From a checkpoint of a small transformer trained on Wikipedia.
Size: 12 layers, width 448, 7 heads of 64, vocabulary 8192, 26.6M parameters.
Training: a variant of Muon for these matrices, 338M tokens.
Each number is 500 + 25 x the weight over its row's rms, rounded and kept within 0 to 999. Layers, rows and columns count from 0. Numbers have three digits each. The size before them is the row's rms in percent of the matrix's.

# layer 2 MLP up, 896x448, rms 0.0966, rows 49-111, columns 112-223
095:481528507474485476489486521520519501498538487453511485530533503488498490494488432485504513532494461477516457472494564500498508509505516491471488463488486493529520470505450506475448539503497514455492444528545513511478504514506506534448501505484500511479512490465485426503482478512509468530467494530491474512518476489467502483477487487500
107:555487505521531478529476509484483478515437511455497522489504519466458472488536534539497487554526455520483475519558523500484505509493529472494500519454519488478473504476503501504519500502497507509491520510503472514543489472514535499496479484541489504514491517506497531459472487467527506473521480487461514426533483488510521497501465469496
098:521477489492530528481479492467499471518490489512538505491496546491537457492497481475523469494516486538492521534491478472507502472526539513500502502525506543519486495500465538493458480512515525484550504508454479527464468580501506497519514499503475507458516451495513563491542465479465524519499492477479494510507482480469513513532527477502
104:487470518511500512492513495507498478567490504548481520502529487481487497478475485464518500527504521494514527491493529504500492486509545483485517471509485453495494505484487494500500501475433491459515494484516499485495550494531492557505446520527501507462489513508530552485490503518457468508487500504551516481482501484512553512527513473512
107:511506483494526462497534462454516475490505471492524551509528503504447498487531471517490511493531489468521506536485502474468539462516505518484529482447497517515513543520550515481567495470457472548485481479505527483493465500525493456493501516517520532479519514507460517548458509510460550457453492498494532475465518504554483492504539500470
091:503521502519515467509504473494485530456509448486519468486458496514547512496530496495489501485494481539482471496507490495463476490511524513498519488486507521464525501531519473534495490489497478477492504487464463529460513499513513477476564476468530481517525537533507493431493474491515504555475478500487434499502520537499509499489480519489
102:560526476464530517458538541475475493480440508510494476535489509484523487470465488497538483519479483495495489517522516518459476482483459479508494470516504540466508493497478523521525511489481481501493523526516456468421500484528450511480510508476541511527509509503543479528495475485521413462473504487475480504509511485466515485465543495512
100:493491503502490486477513522507533515482479529473473494493508471525481507483486502501517510531530496457500486460496504470485527478464511503413494482463501492483524483499525490480495506475475484488480460534467478498496513511533574483484503439499494468471481493542518498480476465495512486491497493523513551481464478500488505492531497533509
088:514525505491503503468558505514462546486520469517546508486482478553527494495525526476524522501520453490496498493485510481526510416503547491515496507510458516470494447517483512515525473446496483516532508509497510523455506499513496490516529476473491502500548469435465495474509475465500525484510518484496519505495509527528483518488489507488
099:523472506525521499510492529502536479499480538499494475529480477492534495521503499503528482515482530484484488492470485545469482498557520490497497473514528469524479506542514562487524544537479495512481491521490506445513503500528543516475510506515490522492511498495504481480481498500479486506481514475490467500454528513555495517531497485509
113:536493502519501528505507514528508479532508502474517493483514534482452464467474454507462519489507476456530477470497500467530457522503444477524510482502530512500481523481537491509501504477479457558537463497526488454495494532482491493505524430487471495499510501516449527519482536493525460505522539484471498505502518503502558472474532532485
092:540529514515483486508480510522488515508493476559457482493477501496510480503474513507459520476486443532501495483545541524491473485490461474487507503480496468530516518506539449514570513536521520528503470478513513520502516522444534541475511479500476482480476530526497482534519487492537481512510532509525581520529510503474495531524519523502
092:534539482509519500464477495502482468475512456506459465531461428513526504490506483511501533511477510481479492473444440537509467498523497461479487536519517487477510506484503575485505495499508491498485511491472532468470485486483502474516488485528449536485482495493490459496466477510510468505484506480471508524527463492545518499477477473480
099:492461541512522506563503506461474504518473532510524476555503515470488508448500539499506435529487509470519486498493490558461459487502505504445494485510524495468449529518450489436527542504465509460552472478482491489521483496500487483530480500475522491494553504501490505468481487500461518504501551509511514489480491508484524506502470505482
092:464530508454492449504531501497488451491455506542526508512507503480484532489507490506549497487472502512515499522468541511514455505508487515504494510463498525530520504506463573516511526523463509460465458488486467529514516478506523497526463502563495473518455505517490458487494494522509511499496480502517523521474516520503539489554527499513
086:503482525547519473496481475528487482513523515553495474485510522491503457480522483455531519451534513516505539487474508487506518480535523540484487564484514477516500508536462562490521500492490521521497487507486485485512501548501462514496554501501502484503483493510539495518455497482465498501488512514499489492493520520495488478475478499490
109:507491451461530490482522476483496536520526474495466529494538493457520516503543460539505488522508533499524493523529532492501489458519436503506502505488525507541493510474527500482482484505474491482475458483552491464524512503482485522515502530516484509510493538500528519517477500503480532430500501479523456505485490532471570491493466505493
094:523487496512536508485540514499567520506454485524503500501514457520468511509521541494524525516489516523491531500511523536502548504552510494525497545472538487539534513484524476490513497532515559514472537468559524478508507549487516532487507526451478456492488505448500502538494532514482508490496529517441464472539488505453507497479501456488
098:522504501474508500522520460444495537481500489524476538486521504524519507514519526485524494509507551526502535523515482506495488474493521482516521505479513493496492476519517492521506473479510496507500498474506506565454503514535506484449503505483546506514497486473494427522503513476513463495542493500484550473485493528524483487469506493486
110:522538494523523516500460511529532534531528488540505496512469482545510459477482486550472471465504520482510493514573511518476489500496483448526480492519489536476478507497476505484506518455504513558475504493515499450498523515510507481488497549514510503475520478478541509483512559477521481537485554513486520483484549430529526501492512461483
129:481549484465531518478470516456513495505463531461504508481520515508518522503502519444487504518453522484483509507481464445495539493518497493494527510497546459494490527504504471530496506481501489505481473504532505496478425552528479488469465470465524470513484540517506502523533512483496522467469501491507510493487467522501494496527514501554
107:494528538472510493486517528513481533468486489519494480465542471517505488541552473512448506502521500500535429515515499477481495521512495454501475519512492537467495464526500503528499500455526475471515479495533510464483488504510491485475499489531483515501517490477483526522544488497515479530431525504492483524509511499490569483465513529486
107:477473512483490521508489501516507476491497535485512478457520470522479518498496534457480470478500513507512556492512493469500489512504505509506533479480488539496510485495494498521444485472492501500510505499511452510517490490510482484495497468465553504467482520494486501482515521488540509505514523449544499534525464498491539514460480510458
097:515529499516539504493485465473506483521484507491502560561512478508511519518513475462535469495525502437518490521512487541454457452501488505496466505474468452491534507474468519486516539527523475518489463496496449495560553523520541470517497478516501471443489541494505502536468525489490493503500523499502517527529542507486503498521526489503
083:473496517497490480477482498502484527454497493497487501573500498486466560475495513513489498535474443511512528532518482488508480457488495474488497497524502501526508455525536467528521502544525510485490442499509519474519465525531481482554476483487458455469515488493513487511530489495514508522528501499552479499470526537487518505492496491533
094:426496516515511526499527523509507460477487475500516513522495526518548499505484515523473528480531497468491469468505526527517519457515515457476487533528505516459453533449507504467518482546527465507435511497497530564499496456507541484525495483518527444492512557501467490466506495533516469534497526481491473495535473516478515484487532484442
101:482504483502466508550466528487462508490550488480517502504496492521470544495496482532534554545510439475462514470532477526499491503485501512523480524484460490501516503497473513498462509497492534520526476512511506489534454500478472509511505482517525509505495537505521498550509443544466514503479513514482502476466523493463511513504518472477
084:477507529493532499531515502507505477517499507508536521500496497478505486496499496478469498494497511483483488558520496520519489537557479445510492502508521511533507496511500580511522462510545499536496570463494493502443448498467485517507512521518519511527499506489493523441503467508469538486462495460469547513510477469493519504501479515445
094:467521505533556479530532485459524482503488509524514495504548522476446550496478500475506483529497478509508544491486492520480477527518444493491570490497501506536560537476494532494501518494529503526494523524511442497502472520529484516499478514474519451534499558470443504513484485521522515543480524484463534527463489481492489530518483519479
093:506516571445494496443491488473481495483478456506545459518464492514506498474520512499517556522561498535500559456474563503497490500528504462522494525492534510492508528490477464485508482460496474495508525495535503496522467506519442518548496525517490487535508565500553538500517545498492517544489499499527493490498509472499513465465478507515
097:491548516440506465518545514487460474508521534481496541485527546519497512515501464521519487520454521498502518494537511482513504480463542493516553506518506491490481492508516528491502457513496471429512482535511469492568550464477474462507517537468489470494480524474480495496531478552504534501491493482473553530483519538496485515514472504493
080:475482504512517517504434490515500437500476529477465508501494470517486502500464472495482493518506504502560508485503529472499476531509452504528507531508448517505489543489522470468519523496497444522521546522483502517520502475496489537481539483521513507507509520483492501519510524529537546489488521490504508459478490505473546522498503509505
107:474516488495504512471472557540478506548485494485466513490505496553520485465498457526496508518533491529434468480518516488476485496510478507495491496496512521494520512538473521473467492426488457450524477496508512488516503469494532511494513532502507529497531481520497470491496520502483531493528484475506525519530474472531513565492474458526
085:484506525488510513526492518491541498522492481549515499529504498539489479489495511484512517498492458503523516473511504519519490488524510523470488467529506463512531525542485482527495524468514472476494472498525499493495494533501483542499460487496492462487508506534523495494507488520472507477499489497480501512476474468500550534497434461530
111:529524503488530425503527514554461509454483458526519559481543490503502497537523482527529563467512536486526510505510498541435447514533520477457485476508534442532533457564525467493487502526473467509472494509519500475489478495503499531477523472504499485522515486517486501530462511503530478505517484545547551489509470540484477515491539498511
103:493503466495477479501534497510534477502486511468508498499504479516497497483565442519504500518491483488474490470519493486497516474501484480461509528494508501457554495486473498494429510451568468533516474525504489470487455487502516464514486534500535480506514500477530512470564503469546502511466525517513528502489472516464524480552484484517
107:493479499467514505484495495521451478513477516506494529483461475511503523506504448487497518480489481496519525478485498497483481495502462445467458531496501525461484504503487499519494488531513482542523528478489505520521446505502516485523445559538493537531491503507525501581490506520521522499469515501523508510513522493460527529499523475516
098:477514506480460479512482483516524537511463507523509510474521448489480497522511470516509538521489517524462510470528469471458498474513508518478494538481478495534517518534576500500520532528508511513493516503505473471517461503447513463497518488513517509489505531487518473525487486469502508487459499483524491535523520497478487556494500478503
094:514440470489518468448490444475483506529485529513503489464504508477535477545476468508549511520523463488529507478516554457508498469529488505417483475496495443494495515500498502519486492496524505501501516480484503532517435538511502509507454507517489534530506451513520473511461471499491497541517481496523470449492500474535491498541489458485
099:461486483490487491488479557498504480514502517488485477522504492453528433492490488481480501542498475522485505458522493501483489488462491481438489524484533502518549457513548512431481517542471500459483499491483509469486516522468499531513513488496492476471483488556488475473479509506489501480472465476476495504503515475510477504480508492508
098:497534510482482487479526517492518572486482525474470508488480525519468550529486499482490504500466551489510496514497477530510471513459482464491484495467467466472484527467528519514518549532471483496461511509515508487518513462477477462487499471503541495459518511484499517497478515531540509508537480533501514482498536523473540507481533541478
103:471465546495513481491495524489501475485503496472469487537472506503516447423493465509488482548539510489492500502523532528522492507442539500499517459485482537545455524503474501489535509514496522498466492496517533498497530545518516474502472488505474469484467522528425543548483498508489479470484496472470505472555475524514512526497496501492
096:518505523488515475496516500518562505542482476489550486505521479461509506473497559494467504533517470512488489537506482493499495481488500468542524540554507492496421502507531551498527526498536463498508527480473515479445542519466500493503469481519538478536474486482467481474508549478498511494520454500469486509509529484493491466461500536482
098:511497565519509477492551459476488491551528449473502513487512522461474529463545513501464465513541507520493459511518492512527476495524508485499482534497472543501515516495523514485500477516492462509459518501495517524469531516495500532500494511460533476511507526471474540493480490482458505514495495500472454480515520521520518487470561499487
103:514506516444497517497515545513514502545465502520495494452484485519472488477485531495471531506520525484502473480508436516476517539554508498512487510486491494519526528534443551485492475514501543485483484497462496480502493526515505490533520464554505470475496464504481479509461536500507506502522494510522527509518483495526541492490516494477
115:522501472474513464530458499466505481505488520473490484503490525443525490534516514526468502458477540543489493554482488501512488498515458487505517519494528524468497519479488506501501554520456551478488493501512498500504475490542507473578493489516535499439507497512488501539473508485505529507470499503505533535495489523477481526502528493508
086:521456491501514512492507540575540521468493487503503509495504476497466532500533535508489479517444505491485523474482459536443510495522578493502492504511487509480529511530522470519529543519515501534500476485464522451485480476484528452511476536479523475511470511504488449467489508503483465536534504462488480525511459505504497476525478466515
107:490518543554449447460480511484459478534496479500486530533484513464515451499524513471499472520493508511487465464515487507470545527480519478486520540510506525483447507474455477491494447505469553462489511512468484489505502491484496472512501467510487493447519502474511483505485475525476494542536544456503439504497490484499511472477492506507
090:490537529467522453528500504506504489467511496487493497508470457477532553488470504513472498516541476448545456504469522540481490453470473502516524436525480517515491508475483502479510492495472524510468508513501492530502452558524498519480482521514523483494496481515488496565468525483509485494488475496505482471494485533527498499497497513495
105:450543476513550494561534505489502520521484498485526440500486516473465494502518468479490472513504540516481492515534504481472488477495545511463426495464482512499500510532491512494542512502528526472512466532482497498504491531486542471535498500491478486477508545476502508477516479500497506498481550484486514521478508485561490514492446510472
106:456488499515528491508532500487462478436484486516485523483517499466451529502503531479459497505519466492535505549462494534499456523507502478498499507498478532467525499502493509512504513510486509508509514474528453488453485523501484518482503497496501492478518492517546458489493493502480472541455460469486531539517488485517536480522496488544
085:490492488521477495492503519483477510500469519463527464462510520489514509506494498492487516492512460475461493448456539495483497481518497518540515495470489460449503500516495494497536540476530525499516504530487548520471513486502468473521522516488502533485506494487446480508498491529512489522540479450475497516465507468517536494504500516492
111:471444522535501513528553516480465508499520504543476498530503505500439515491507496510489507463480535449437444507480512547530519503472513489443535493502517519503543486519544530477486496511500517504500501508495501504499504465484501435517508483520456488489488548508463531519480528505531466538449511478520511468453548466495464446470515465542
119:502512508522490483489505505517482472505527496511509452481531484504521523487533500514493517502548454489490498456481529516529497512499501500466485504449470491453522479477520555515504442491464483545491479521464477492506503528477529569516473536517469477515536490496495483481493506515491448493515530497497549519504516473474468520477492494455
109:467497513508487468473521515503505488460539485519509511479559474533472476485545507509480510469514522526527520513482486488510486523539497456571494461495519481445481444436470486501504507519535544525502497481533468423471513541501503531492494475531498483512481454502492504482531484521490494554455457498476519502474523526485460510521459491501
098:498487511508490478479491514478484507511509487512487522520471514493471519507463522512452518515501523501501508507491512472514505516514471504483484506460451518531482516455443463545471514501498493489483476499491511522522507515508456494533528485535464513540538525507512498485516479521515481468483481528476477513467457499485510528521504514541
097:459506473480505480497505483482506497501531465491533495487527445525462479497505489486501486503473509503549467502497513495510497474510518543491479481505507516469465489509475568508500483475472435537494516475500482530471484473470490488482521457498506504538468524501493473475470497494470514506461510492437542541512542483504513481497472457448
097:471507485482534513504485550461478487527545494520488544556448498487495490476526511515474568532512479520502516506556511516508481468499516474492484512499499506471508500508538480509496558514500493505492509502529477453530457521513513483487497528541517509447542530465489487531488541528467496525504507489529507498461515488477509564482485470513
095:507463490481510473504496552508472459449487445536439552523477540523507541518534514510528460511519492463495455508500490504501466451490533502498494544489533495488499555509472495487496525507523517464505536510552528485491520511487508487503493480478509501531499523483539533523505511477477456493497487499489537494511435472446509483488550464532
110:505485545473480494509490504474545555516530465497516525483477493460510503516507452488499544497537506502496468502484525451482510482510473473521442492522491497538529487509502434529506471516522514492508483528518509554515486482465490514516508503541488431497491510476511499489532481493534493560506482528458493532522453521450518514516482483468
092:499509499520504508510493503504506512523501518494476513569476482515491537487444496518466453486534497507534510494551573501512488484487509483465488547483479503525481519547516545469475522467440489520453524527486510519469489505474479488470527459543538502526468525526482498455498510524482488488529455510512517483539509529481522522486461476520
106:480484496464493500467533500533536542511449476509506453481467493472503522543515469489463470495519495498521523494497524510500522479514473467514518496492528497472500527532550498505479540481548538501517473521541471519502504468501486515479503452487528519509489485459522483505475476508556517513495509505505508494545502482538541461489471502444
085:484527520520492477467499500543517529504524497499447483516528481493495496474468481464465434529531466480503503469482509524482490513508440433497506492459525505502534505497502534520506524451521509471513459520526486522496482470490499506497509478525479513452512508515480477515471524443496490498478523518549516474482539516504518484506496522545
# layer 2 MLP down (transposed), 896x448, rms 0.0658, rows 49-110, columns 112-223
097:514538504521503493496518495537497507513504503484501475519493486520488485455504445490540468471488493487488506491515546526518479510516513478475452508556520483501542464485512556522530469478495507528519479503456521500497503514499506462509501549544508516534490481516436513554533488502537492477489476467536521511499501495480530486508442544466
107:498517508470504515475534559487438510480484478515506521478473488527497491523494442508558542499535482485463484481467471534483486473445537499522484491534489471508510485497531484472497451498497525520547520489537487520510513477485493499469488505506483505548528488506518466523535503452528537471503479522442475471527503475513494493501501469486
102:466529495478499508514548560495497472515548507483448508492523506481456510456510485513520487487518510464521508500496484478516498515490530523540519556505506537480488508453525496508531504515476500461494560505475466473476496477522532504460496507512446499518508530532540500469515498508506484482496480512493527452491511504464478505490503525538
099:539519512495490457495533511524504514494491514467483519508510490493515524502547546494530492537471523543508539517501506541494542520472530516503529524521505508492492549486536556507491502531501518520505523508509501483528515450477489529504572495526546504490480489502509468499498477469540491510518468500492502477478484507484474468535486518538
107:549489531476538483507495474450484477495507513472496502479525503500472513472494478546484477489457542481481508509486486521509459507521472466480480513513493504462482491509487595517488491487489466533481492508537523531529493475490525547562462534502502526498509498479460499516448512468500486502508510494512501463498482472526522499488515496512
091:493471489544449507484488466516530481449523491496511530502464501496494533465529528488521467514452467564512499480487476539520488480492509543482521475530542458452489519475553474527490546462488481513524529496482450511508503506494499471459515499494538465476478502476473473499528500496519503503478485535513512513485519513534465543494518520538
098:529521493499534527483518543518482473533467532471541469513523503529494512441471523434543484497498480510519483542492517483445452473488499498536510520497532509495500522463466495484499491471468527514543494483475447540486510495453450505477530546489521520521475488499494540503495498497501479461504526474485479510509497486501492453480481482479
097:496493477508506485449524503484513489545489473509480490487493498506480516461494495517456475484478480469466483536501516524513452518494512521489476496505479472506523494519475476454505485449483497453523520534498512501452511507450497515468490477516496516483488523530498523511514483459486491458535516483510487513486491552499524479535532509518
089:546494484498515528466462479465500548513513515515495488481504523495533515463494497486511488500518458507534498495482501476532540507508474504546499497494521507463512480509536543516482479429499520483514514485537485498485496488522482509520545534508523465480561530466459486513534503474487518447494482503471517503495511535504466521507470501545
100:550518466497476497478540500521533561551492499461455523493488454516497493497510459509454488506481485484512510543503493510535509511493534508505475491508477511481496487509539455503466512497492477479444516468513455520514494466450482513536467487540487504473493483508517480483484499477472499497447476478520477502519535460514506545526511535512
105:425492513486514538457499499456528491532525483470483452523502488498490494514520530560513498515510545469526484525456506503489514508542518532450481500532497534520511527468517501532509500490446511491525520468483533499511503521489510478507538487496491487478488526518487538532568546501488518475468504492516518470521539517572507542472460487529
087:495523512480478504492509522514551528500469522480514470463473474518481484507519478485480490523526488514485504465522482508507533526541509501452519503562509457532481547486526507483495486518489498465531497413508477509490487482494505513460505481505519485497558519506545494449534489512519543483494497511507502502514515515508505525531486487544
092:530484466499498507484496498483478485530503531503450504520491510509524526513499450463483483500480535484544503519524468520536484547485515461464518491485549493516535488497478485452489507562513539518528461493486499493471521515483495530540488458483472528533501528531479464510504529501536495491500490493451492517470533525516524501485474484556
100:504495506501497486501497439487490501492507540500467454496555510487508551466486544531490518499493486507533466495513532505477505512504483474478521496473497477476499532523469508456508490474502475490449536467465528493515474498496510524544499493460480474530536472506501451468485430499513478511441451533504492522492524500485521501504436468557
090:503461470484483428514498503545543480500481515532487505473507515539487556519502495505508530471505448458529461507491520474481512510479485530523519489485465501526556478460447500541482514487485516509438489480495480505527492470501484487511513509516489489506512528504491500468494470529500511490521517473553502478464550505459481497501528473486
082:532442519535516465480509489540538479491443506516486517475523512461525533481527469499556525503516505469485468486509514499508489501488498527505547560479526512485512503495456489546501542483460533501467485501467485545479502533513461485533512487465518479492517473536521497482484491472463526496489511496502502518525507502527500518524480524466
104:538470519489473476448496496448507462494535514520507524531482473477472496496538490479473462531492569459468515516487518493544478490465491477450522486492510534524501482515498508518482470478496518519502487469533477547498476503495453526452506500534467532497468508503490487488495519504504487471460496494532476512489513522525530465509500481479
100:485483523483502517518483472471495525508487508541530518532508524529518494498491514490486552488464518483528484495509541501501508548485486499506473540519519541525494486487482489513491523522461532511532503460492523524518541502496493495494513479477507498492497504474488486491536496456519499506527512506426500531497490487504480504481513506548
097:516454535509444517524495488485507471480485503512462483538469468504512496488473496436526465508487472530511487486519521482490450482504501518494464506520512483456450514511524518546499519477451483491510501424481481547533504492492519513501472451480501464498501499449487491523479512498527479493505515531506541472466508496512485490506493490521
107:485508459552490529502462515536516537494496531527522448515500493535513529495520494516486525476508498502480514535509487512488497516489514478540467478534459540442521479511498508464476515508491552547487504451475494516453498486474488474471503521516524490504553469529489444499537471502500473504461536497573511536476519462496484507495499443505
139:451560486458493495455448513502521491472534530486516480520488505499572511451492526485521475491480524471521495478512513531526513503476533468503522492507481525463500498528546514489447539482435515523512487496492506547535500482488500520504503521510519466535476529522503462506488532504500503514481439492478505488461483509457492494501470494535
100:533484522475515497530501497469509531517494501596516516466487528499493487532491491488505494477462493505517502498483509517483516509529540508501514502534491486484461483512492507534510457513504509507505506513513513472506529491524492485493544518497477463492532472504468541523486474482505513487517537501472466499511486489526516496468441477500
102:468505502480458482529462486539526490479513502492500469520501477507520457462504539521471489495539571526496514479468509520486505487503449514500498499483561512513463547504504473493477515510472454524495488534525498527545521478484513529499484493491507475447484554478481491485491498449504487539451536497500506544546507499518490531483488542507
096:477491486494541479478474518497482562496478498539474478527498483493496507541533510460557472483482471480503502517509462530440500496483480513510470504509467507492514500434526541467470503529486548489490516507500438507541524527482532471458487479524528533489486518524501522555447504521486477466497503456531468499477504538468480489499540507496
085:512497533484473494478442565525479508493508479525521537496511500467469518523506541543507506502470483508551508544505471510527492501498494487541502510554548492505466469481498488522469499522543494460467476495539518514478521558511500536518520500507457464483524492475511492501531473448507511518520492492534482497466507525519519496481489474476
092:522514513510501512509475500556506457498510485482518481500508485474490495485545531488495511514524533457481517496519502518538510488524514505457463464506453523481526480494503487490508521539514467492498517539522497491522496468515497547514461520492527458488484522455477526486525490499491518508528481471480489469507460498479469471500512498547
106:504537527503472560503557467482480469534495488492507536478491482481474516520473529511518495533479486482517537550539494502522503509483531528517479551508512473511469501519511480513451500489475518515474532501495479477503456513485507469482507482467485506537544534463510494542475493459483512528472474498508538503485515502483529524526500503491
087:485469511506492508514443484502522545492518480518576510537456507498505513520551481530515483487476477483487500538526536513501543495543488459497519497503489492525518518512513503493504530549570523535523483481533535459470478473470511547491492462463452500516497498497480521493513509507445514454536470493484529492530489514481486485520499484551
100:464480522530546501496508536498535531519454551505445463513526482500505494474513514529540446465517479519482531511499534472505476509457496458493529508494558504489510519499488550510480493477484480514526493514511446508508486529532477556485548460503529443520507541504489525483485477501527505489491495498495562530534544492520498496509494501482
095:444514521483476490489530476503513492498488557488494443529462508482489517449557523519513519511472484485480574497487484503513515500509476454479502486535555516516519508467520505443505500467490475494479585483461532496494457496529468501520512467505467448512529532504536560497499488503495485472520510490549503547490509460563512483520488559500
103:478479515488493448510513567523456489516478518483464511508522519518479545497480514570516478496481515522514491483547508472500477461515516463519539484533501511510478511520491502503487512503482516458507543472519458428533478480500482497478505486552490472526486512497484499499541508574511516485496515469496530519484520467504490514520498538509
078:479467503534481528548524452474495537522501510478496489478493516500464486465496483502511510507494517522529462507494527448491533523491499500467516514480465469477525501488515470504507425489481505529493498468488480493511557470528546469479521446487479468515519515479450497464506473513494497502547481505484488513492507519496471520513497469485
103:496497456505452495519498509496466500517466517439499506510498540502528498497463528481523512478509513525486512486495478469432489522507491513477508534520538524491502451535527512501509521479487533516511490486520487502499464510496495511539500477485533514508428542444478507493476534486496518544482505533522522505527509478564516512503530466478
091:495518493505513534509539449461514514477489500465494466509493515504477505488519472493462493470543509530463519502492481494484453508516487551498446510511493480510505519501486509491461511527458521464458508525468531503524510471504488541470528459484490540552548542511489541514480517527532482512554484488531516491525456461507495474475450509559
111:539504529536483463444515524516544456475508519504523512446505500512448532497518527518503500461530481462540512486504504481509486477530512497482484506518512507497498521510570506496489514525502481463508536521504443487509495477488511457486502451528517491489492428480538510508489464493542470515470509493533461465480535529474462482527543520484
101:499496475527520457522436456538522482503503521465477543541493521486480470494532526529535477511474459504516490514500514509492526514507485484518470574468419511511568505495480510469507490451456477532483534509483518475467453490502499517495518486501507503463532496482487441526480465520530491516469508491474480487494510486491497485495560507510
103:534495490502494451501496493459489475492493520518569526436484489525525528456512525468532497493498499468524529501490490528509497523479521420491489491490479491489497502515509484445505480501482509464496498514527463501496470490484519551482452545489472516525519499518503523509474508486525514486507492502482516479507503484478506481503473487516
102:525513490493497489534521471493506498458492503470489525497559488533548546487510503430478502475476548533452497430499498538497483539505475522514499505485525504524485531504512503551514523551476477525464547475506455486482495502510470459525546524478503497501467517482496495543479535508516521552485478468479542520549551458481502527537489469514
098:479488491497496500477517480520501498510504518533489495511503534523502496532458493507549541514519471496485492530482502462557541499520522490481538522459489460517527468508488503474501471446499503534464513491490485476492446501482502492499477500497521514545503489520484524534520492493483484491498463469522485461468498467517527507530473477482
103:492529478546520498535512543479454484511517511488467533496526470463532479512512512463520527520528501483483530490516522501499494485486487503522493518514550494511494458550567514486492526513513492474456507530494512537475513568488500489526477530492484464453517482522518502488476550528556522531521462523504488483500486478496493514495477523515
089:488486490491490489496510502522524483513499525494458509469475477546500511494533535489521522438492536495536521504472489516453511524522506476465458512473438482509496485468522521460464477522468487495523516509478510491563532448458517437472481513498522474477531560500497504485538477484507486518525531534501477545496495469481508506482455516515
100:500456473491456506495509495513515526494492519534485469520498486499543495499480551483526522515555483443525559537471526503546473485491552533500512512511468511514501478449482473438492508497491532513515502489504478520520483501495479485557483473467532495497456493512506527543513487493494543501511461481476513478463475488464494517500517490529
103:473492521494555497497536509517502479506479509510474489470503508437482533466489490505490492501527475519542509517496478465533524500525491514499499528470492488469468491498508526486523475496517478516439518487498509511473495501482538502459497458509489501523508497480525478489506515474545482502491494484476522529499547460466474483483493509520
097:494486521504506513486523498507580559502519521491492478444474449519548502467489523485498504534511545421496462509496518514514529482468473532484515496539490510503498483498492504504504515508480476507531519508525545519537514505512476495499523470528495448525483496483499475504488474473488538471489551471468483497540517491526515494502553501519
096:488486519501493475498506501518486496483493483461472480511492484502502490477536483526526499537483512525506453484510488489519515508516491546517442498517485491527491518529481525516534524524484534477561506475499527464521502549501495472463546475519511500497498476525492466546493507533527468513524549531451466469450521446478467510518552496533
113:507490497502503491525529491502474470575456493466508530486480510440464521519500486509498532537528500456505512504512514494471467477481515533455507505491522506504506485492508519551490478490491502514543514466519526519485510509489489519485521493492491486509527537542485560545499515511552504514501504478499535526505509508501491471486469489501
079:476531477483492478483497477496473504547514443485477496476468483496489505456515527484496516520504491498522533489476473514536511522496502520477493530473464508509493499508520492504445486505500517510460521479489503525459541486508527503489521517503488474529491497504507512471421516497557513499508498482491456480499453476508498518515485496465
107:525495493510469469516527526532503486470473550471494502489478545500454503482503532521484514457510543482467480530565511485481498472477448481500488550545514537497535516476489502487479509518519470473516464464507482531524522476523509488502498512548447469509508528471505489499493511455479488474480509487531479480471472481449519474493483534502
092:480539465426507494499497541531447449483519466528501472480531519524499541506499477489507490519489495497558534504458520479471488531482528525517478479529452542500515506496482513472496489542467510477531512511498467537546470513534527515534510470512501499501500518489448529542494524503528547506502469487497493473501487507488496498484517531527
108:470518480554475445480517489515513507478485554482499458526509516493469548543563466491501486509480509468480455500493471547502511488506528549525467520498429525497494517523531512510506491493532500484491471511491487524484449488446505482482458509485521509497483487512499491447466467468521499533443507508445522531477470538488548502530499489475
110:502471507499452527483503495536464473429494530520482525494527464423507490500526476521483471503506454480452490480453471469455488513497471477538513497497482475539520461530510489507499475514500520500475494506528488486509489521476524495500471505514471462551488528547481499530486501483482487511527548481492511494535458486551505481489534485518
081:509504486448521496511504468499546534487499541527486489527517502510521501514529504482540539519478495503539488481492462471448511521506491515521524549479478468462507522497514504489489528514474517520534543508493501529498528466552522463522486519446519501507519493486518516474481492521493511507521511470477499547510534501507493463452511453570
109:506483489552563515507563527489494487539494528515462530499510480472494521503450493474481515462531550481522471506507507528511501439494474485463509513515492477469497545469529486495496488474500475479480500482480478505529491498520470506487524483497475455478492553520512505534447529515513477531486495496476450458487542508494502487494510475514
115:482480477473498522521489495507558492504559517538475482479474487495530513506528530489481476500516467488497528515484485489520500470473521488523482571499481478512585513497514506476490498509456503533493518515527457456501467471503445534512477520476478505496520489529471497504473534455481522503488485509513559517518547516517528474501476514473
105:504501533503471550477497514498454455479488501523484499479512473499467539439519533468480506450513445492485516496478497504515484520454511528516528548523529480507532478490488462479507461523502519526501552486520502485471454479494501529491519497524484491526542475528467500491509511451532502536529474528546514518509505489531510507520511497516
099:471449525565494506486540466504496480536533516470505516482506484494492489507499524498457498478521487493497508541485523453471516549505500502497502498513455499523513518438511490509512484490492485490498491490499527518474524504469467485508495482491454412546491441475517465533478519515521478493486468474498500515491467499490534506500497525513
092:523497460497519511516529538513505504447493503462540512516484474500560529530537448525491507492475495478506478507482493552486468528530506528504499493506499515532491514523492442520508503540502542468500486509497498470476523464496465501504495503541522497483547463481469498511503519497516489499507505505496489515469471541464534521436494476474
096:498531545488513537542491520494542491515507448507499536538506543491503478517527508522542493533488511479457481455506509514514526500477460495506479487505508480505507485498520503537529498518516458489496513524443482480521496496537503476498519514490503461457496532457478485526485523540498535512516494465522520535497527492491499523505470518531
108:535517459513496536520468522530486518468462477476451556525475527532500483538535500511558483490543498518488466494507494452506521559481524525505506506544508510518481514448494499505484544522523558483473517485505530495480476517513489519517556469470482499508531474514507501514478493477495475504531490481472516530497470508425495495510492468495
107:498492520448514545491464519494569524491493477489527517510491500497568514499531508504515503508502487500465511488496515467477502486429519561483471490485457532536528479518523475497488502507527497525503519460491505496467488503520503491490552509517496457514490526490497495502510495532552487495482539524473487560504448518468508519545502544464
091:502528518529502519547516526473534467541471492485496481545489455532475554504508498494473475538501503515491498446472511450524457512514535500506495516517466530511498482533509535452479463445536511541520514544519502506495453539502464530510512493505487498517479501501470503493492512514524453498499536509505572542515480504464504511531494517492
102:477477445497476517468539510509485514493494502468468499494498485470494510479499476460471482492528522469551503464514547475505547491538491526470485475441509510468497497521520491493498483510487570496506519523516478495505481496531514478523501513494477529516494510488495459476493442496482481493525467584514518534474524501490465489567523487498